Each number is 200 + 30 x the weight over its row's rms, rounded and kept within 0 to 999. Layers, rows and columns count from 0. The size before them is the row's rms in percent of the matrix's.

# layer 3 attention key, 768x768, rms 0.0907, rows 695-728, columns 528-575
108,209,190,294,151,163,242,239,215,180,238,182,255,231,182,199,216,220,250,236,199,187,226,222,206,191,189,252,170,177,203,287,165,216,204,141,246,200,164,226,218,222,170,196,220,228,196,161,197
111,180,130,254,216,266,208,182,225,155,187,196,227,172,201,236,177,256,177,201,202,192,235,147,189,191,233,174,144,203,182,201,253,216,141,221,211,217,216,233,211,197,206,229,199,223,210,176,223
104,184,184,209,208,226,179,278,216,221,185,201,199,221,184,177,215,178,180,154,222,226,190,176,169,198,176,212,188,175,218,207,212,228,205,244,201,181,193,185,247,230,220,246,138,232,181,164,225
107,253,264,203,171,193,222,203,175,188,186,212,218,183,121,232,171,184,203,202,222,183,163,251,207,205,159,201,211,225,190,174,192,177,207,260,182,141,222,196,239,167,176,198,148,222,178,216,160
117,179,191,190,155,231,184,174,211,156,202,171,206,175,165,234,205,234,275,151,188,218,187,215,197,193,206,170,164,218,213,139,189,178,213,217,241,185,219,181,226,166,174,193,192,224,190,152,169
109,234,190,170,169,191,250,191,204,201,205,220,220,212,194,169,196,145,220,193,178,237,203,258,190,177,215,264,195,218,228,179,215,169,195,209,150,213,147,174,237,213,208,199,195,263,226,174,236
112,183,144,179,195,168,180,221,218,217,242,204,180,155,189,214,195,177,167,187,168,191,188,163,172,196,207,234,211,199,219,169,176,192,256,209,155,221,200,197,199,229,248,248,274,180,212,233,191
106,174,220,175,195,182,165,199,195,211,219,225,258,238,239,222,232,189,244,192,176,216,201,161,165,245,156,166,185,216,218,163,183,233,169,179,181,217,219,148,222,188,176,249,208,180,233,201,172
111,207,224,170,172,215,144,175,183,177,188,220,173,208,226,223,174,175,163,190,208,195,181,174,203,197,210,196,197,300,214,144,221,138,191,223,186,219,187,202,203,180,250,187,250,161,209,171,252
115,209,164,197,191,180,218,197,229,210,203,210,149,221,198,208,243,184,208,193,210,213,197,189,185,211,249,202,220,171,228,157,170,216,193,241,233,191,199,170,143,173,207,220,190,209,204,211,238
108,198,240,192,193,211,209,192,190,221,177,173,177,230,159,176,216,156,161,235,206,263,227,211,199,229,194,208,238,223,209,161,232,193,180,167,233,184,132,233,212,183,238,233,224,161,192,173,211
109,135,169,88,224,213,229,165,186,236,241,227,198,180,260,185,198,251,224,182,222,191,214,219,178,233,195,160,168,168,227,176,148,186,207,271,221,170,233,245,211,144,237,206,239,210,184,185,167
113,226,206,212,172,204,215,192,200,177,169,185,208,202,187,150,242,119,218,236,257,188,200,204,157,227,168,226,204,188,209,266,220,213,214,216,218,206,226,215,173,133,191,249,178,187,208,254,199
109,169,197,192,214,183,187,217,233,163,211,223,249,155,168,151,230,251,219,175,218,178,188,171,252,202,211,212,192,189,189,259,195,207,176,171,195,199,213,207,285,194,144,186,214,206,177,198,205
113,218,181,191,221,101,249,306,183,209,175,183,181,158,236,161,185,227,217,216,217,226,221,111,232,232,165,201,205,241,194,233,201,248,200,190,203,261,224,199,169,195,267,264,208,158,202,218,210
105,204,196,189,255,185,193,210,168,232,175,281,173,212,242,158,231,232,226,154,126,243,178,224,217,222,158,227,200,239,198,222,202,218,164,132,259,157,213,170,230,186,188,231,179,194,234,189,196
104,218,199,250,206,152,266,195,188,204,225,262,196,167,244,214,155,231,211,221,204,214,165,202,221,248,262,209,201,203,174,204,256,205,163,178,208,178,159,162,224,198,245,162,159,170,168,201,221
110,202,218,183,169,233,223,210,284,206,158,243,194,260,219,145,218,166,232,264,184,213,170,221,240,159,238,198,173,156,218,213,165,162,218,237,206,251,149,214,167,214,219,149,206,218,189,226,161
112,181,117,215,149,144,257,268,250,252,170,193,223,255,259,228,260,190,200,144,188,205,186,177,228,188,173,210,210,209,181,154,201,187,205,170,200,301,153,221,207,210,170,213,218,184,203,195,204
101,193,202,223,162,187,169,213,259,147,204,191,246,198,178,249,138,221,139,175,210,179,247,190,184,204,128,185,195,183,178,197,208,263,222,224,184,233,173,133,228,242,185,205,199,156,289,224,217
110,194,150,207,154,233,233,185,193,231,160,165,226,208,239,220,246,223,262,164,231,196,208,229,214,226,204,218,234,169,165,216,210,229,220,251,217,161,205,190,177,164,200,178,241,267,251,168,237
109,198,187,189,204,231,188,140,195,193,164,178,135,197,236,204,188,186,210,230,202,212,174,229,187,219,213,229,179,145,188,185,186,227,169,145,141,239,235,171,206,197,163,219,185,195,214,214,201
106,215,213,165,179,249,228,183,148,154,204,167,225,189,234,183,176,193,251,200,130,222,210,174,207,222,194,216,158,194,175,205,177,178,180,215,219,268,171,182,183,213,183,148,162,161,196,209,226
114,160,237,184,183,220,144,171,133,199,134,213,269,204,207,188,202,228,211,220,183,175,239,204,215,232,183,165,235,163,189,180,220,255,251,211,248,204,199,195,199,228,182,261,156,185,221,195,239
110,215,154,240,139,233,141,229,179,111,159,196,168,220,175,208,210,217,156,230,229,191,168,202,177,189,213,207,172,195,206,197,209,221,204,155,163,204,163,202,209,253,215,177,196,220,210,143,201
110,205,219,232,155,213,230,207,216,194,186,169,197,206,261,215,184,220,148,199,195,216,248,173,226,162,224,190,185,255,228,242,139,195,201,177,162,209,217,230,219,189,253,209,223,216,200,182,182
108,164,209,192,166,153,188,186,183,162,156,251,179,188,199,185,177,231,182,231,213,178,176,178,220,251,210,208,188,164,222,219,188,98,185,222,184,273,170,178,196,183,192,193,252,216,175,200,221
116,164,191,207,189,157,238,269,172,200,189,189,229,228,188,279,215,225,194,229,200,221,182,214,210,173,194,203,175,212,204,150,176,182,153,243,212,224,226,182,203,233,199,150,180,209,218,181,170
114,212,181,206,238,238,204,196,173,234,202,198,209,141,274,171,219,175,211,164,207,252,155,196,156,230,203,191,176,185,261,165,173,178,222,163,224,217,163,165,180,155,145,210,211,206,165,185,178
104,230,190,169,222,194,162,177,183,186,251,177,265,209,239,187,179,205,221,204,177,214,167,181,219,202,245,198,208,153,232,235,183,152,208,217,204,202,179,203,218,197,151,152,207,205,207,201,198
110,196,194,187,214,211,207,204,202,228,199,189,172,256,158,188,258,237,230,183,189,187,163,185,227,166,226,240,192,218,183,217,237,172,188,224,206,173,180,184,247,185,204,226,213,219,254,200,191
104,178,206,212,179,230,205,277,224,194,209,176,161,188,242,279,170,175,195,218,169,210,172,248,189,198,181,211,200,187,248,196,240,207,184,216,234,217,244,160,208,220,210,194,247,162,245,272,222
116,222,214,219,178,235,275,185,200,175,175,225,173,225,209,219,220,223,169,202,172,230,244,172,226,167,181,250,168,206,157,222,187,200,176,164,199,219,197,262,216,275,166,187,184,193,177,180,276
109,224,131,171,190,151,230,212,139,250,195,213,163,198,203,250,181,243,223,229,243,187,197,247,188,216,232,274,231,186,236,210,227,222,246,177,209,184,242,258,243,209,147,182,204,170,232,182,237
# layer 3 attention query, 768x768, rms 0.0922, rows 696-729, columns 528-575
107,203,201,160,222,215,240,244,217,173,186,150,225,202,208,169,286,258,168,190,125,221,222,207,184,210,198,192,210,204,197,189,231,193,183,258,188,195,190,227,169,212,145,188,213,206,204,168,185
110,197,211,164,188,149,216,186,141,175,165,203,179,203,143,245,205,211,151,158,224,127,230,169,189,193,177,216,171,234,205,164,220,186,277,213,191,188,211,173,243,227,236,260,220,245,185,220,204
108,181,190,230,142,219,156,212,183,179,174,197,177,182,158,210,208,212,192,183,203,200,168,196,186,241,250,96,183,180,217,223,145,139,178,233,252,190,162,152,198,176,213,225,162,153,201,198,223
120,197,202,228,177,252,227,176,232,159,156,208,209,238,146,171,243,230,195,196,201,178,191,200,230,127,252,151,180,202,206,172,272,151,191,181,205,202,160,170,253,203,204,213,124,195,190,258,214
104,224,156,169,227,174,203,186,229,238,186,251,252,190,159,221,213,209,180,220,185,219,203,127,198,171,218,212,206,168,180,190,228,235,219,180,208,167,169,166,164,172,239,221,221,216,174,182,172
112,218,185,242,193,239,197,198,164,206,260,218,215,179,179,198,233,147,208,167,246,169,177,180,171,178,179,224,181,189,246,178,191,187,236,146,209,208,183,184,224,170,191,179,190,204,233,199,222
110,175,237,196,216,201,150,177,155,184,188,186,204,199,199,225,147,227,182,184,194,197,220,229,197,243,224,211,218,212,160,213,205,165,235,217,222,205,223,186,181,288,198,181,169,208,237,186,207
116,217,172,268,198,141,207,185,246,138,192,160,168,116,197,209,202,167,140,175,261,220,187,130,198,249,175,191,155,264,241,165,153,177,208,167,179,187,215,196,131,180,163,245,195,236,221,207,186
115,180,200,219,255,225,193,195,223,219,268,205,181,138,205,233,254,174,281,209,221,236,169,241,170,191,192,176,227,195,190,211,176,251,182,192,215,170,256,193,189,263,172,177,208,175,203,177,181
110,211,151,208,210,195,142,200,202,190,183,131,135,186,154,163,169,268,198,195,192,145,222,186,232,186,215,148,200,213,211,211,187,146,136,187,220,190,257,212,195,236,185,227,228,231,171,242,201
111,202,245,231,160,156,236,255,199,208,182,176,238,178,151,225,166,181,176,160,218,164,150,159,211,201,228,162,187,197,233,249,200,201,128,215,248,200,166,231,178,137,123,224,217,195,228,209,217
117,192,225,206,225,183,205,198,227,183,174,154,189,214,184,176,199,197,171,167,177,214,237,192,187,193,202,198,197,136,195,197,173,188,201,200,217,207,179,229,170,168,172,190,196,183,203,191,174
106,158,135,213,169,157,237,187,194,208,197,174,182,243,239,194,237,201,209,194,176,160,168,232,220,182,188,222,202,218,194,198,203,179,209,218,220,198,250,211,191,145,172,239,207,228,223,234,203
116,214,229,146,217,180,212,195,245,154,149,170,213,160,267,227,219,171,154,177,192,205,209,224,262,215,230,192,251,180,206,281,194,162,203,237,193,214,244,225,189,179,178,214,265,188,179,196,192
107,222,186,182,244,212,195,174,221,167,144,188,205,211,214,152,194,175,226,197,211,198,200,182,201,182,192,223,194,200,195,228,235,235,213,165,245,201,262,212,217,210,196,197,185,253,220,240,170
111,190,171,199,175,188,231,208,149,198,171,242,204,155,204,192,227,194,219,236,239,238,164,184,194,208,204,194,134,210,176,169,201,216,208,219,181,245,180,173,214,231,209,164,214,248,205,163,183
112,172,209,237,190,139,250,171,192,218,228,212,164,137,187,205,177,247,187,195,188,179,193,188,191,204,135,194,214,266,236,150,210,217,230,176,222,249,171,188,131,185,217,184,253,227,178,187,204
111,205,251,223,167,180,210,238,210,178,218,190,169,218,229,162,195,181,214,180,200,194,192,182,161,265,155,282,244,160,223,189,187,191,190,199,202,264,219,211,216,178,179,183,183,201,222,165,237
110,221,184,141,173,222,231,202,159,219,186,227,243,203,148,219,219,215,206,143,204,202,180,211,178,162,179,237,220,163,162,195,229,155,219,229,300,239,227,196,234,202,263,145,138,157,220,150,208
110,199,214,172,185,211,229,176,170,250,160,178,175,187,226,244,187,247,238,270,188,217,182,205,227,155,156,143,139,206,174,219,200,237,172,170,221,137,206,199,170,182,163,127,230,184,206,199,168
107,209,240,193,189,134,263,198,228,192,213,115,169,206,156,182,153,160,192,223,209,209,248,182,208,192,147,228,220,196,190,174,158,196,230,270,208,204,186,190,215,238,232,243,147,240,189,222,260
106,222,200,152,133,219,146,201,178,233,243,214,181,131,270,163,228,216,203,190,246,152,251,191,204,226,175,129,209,179,252,158,209,233,205,214,208,201,197,173,178,184,174,138,202,186,183,193,244
116,209,143,207,199,220,232,171,214,198,214,226,254,205,175,149,188,253,191,220,160,235,210,197,215,182,150,191,200,217,222,214,205,162,191,170,183,153,203,213,174,182,148,143,179,207,237,164,199
110,202,177,190,187,159,198,183,245,303,236,175,187,236,231,217,229,154,190,185,165,201,145,196,209,177,165,192,209,229,151,201,175,200,157,217,136,208,198,236,197,165,227,178,173,143,234,193,180
105,222,262,155,160,168,168,223,228,186,181,196,206,199,241,153,167,217,222,164,176,175,206,206,256,189,200,244,165,225,168,175,233,170,168,245,248,199,179,144,176,198,174,214,192,214,177,175,177
116,152,187,213,236,235,225,220,226,183,188,201,203,204,204,216,178,168,155,208,124,192,210,114,162,172,176,165,198,156,187,206,212,167,232,183,140,210,203,182,170,136,201,223,178,214,187,228,208
118,218,194,251,139,186,229,171,151,130,199,208,173,148,205,181,192,193,224,176,245,152,227,188,264,171,178,179,163,218,232,206,235,210,140,119,236,164,199,194,192,188,171,233,240,206,191,239,220
112,283,177,230,261,178,178,147,175,178,173,216,189,179,204,235,183,202,207,206,176,171,184,189,193,185,176,204,248,161,240,238,178,217,238,155,183,208,158,141,202,187,237,193,209,251,181,198,177
111,238,194,144,230,173,192,200,203,185,152,185,248,198,253,211,147,208,141,219,185,217,203,225,192,235,188,246,223,172,226,240,199,209,140,166,202,206,189,182,186,185,238,189,212,183,190,207,172
112,184,221,217,199,161,220,184,222,200,209,193,200,206,233,176,250,225,210,173,153,206,169,213,230,182,199,206,172,230,172,202,173,232,166,160,215,173,247,173,173,229,182,188,154,152,208,205,229
103,171,216,184,183,183,207,155,236,173,204,241,175,182,171,206,239,195,220,173,181,193,210,199,212,154,261,211,227,257,286,290,115,219,257,183,189,187,229,160,186,214,232,184,242,168,226,205,256
117,215,177,192,243,229,204,189,260,231,194,190,239,168,187,183,201,183,215,256,150,231,190,160,208,184,186,194,240,157,190,219,191,242,198,222,150,233,173,231,193,230,163,164,186,191,174,209,191
108,154,108,195,188,165,170,221,184,222,169,254,200,188,184,283,253,178,203,172,261,222,218,218,200,192,203,230,206,215,155,234,243,155,224,186,189,203,143,199,209,190,228,221,165,199,203,171,169
114,230,256,214,200,206,158,193,196,199,192,203,234,268,123,221,286,185,253,224,222,190,191,218,158,180,179,194,236,223,210,188,201,190,226,198,244,178,201,203,190,173,186,200,173,215,222,190,230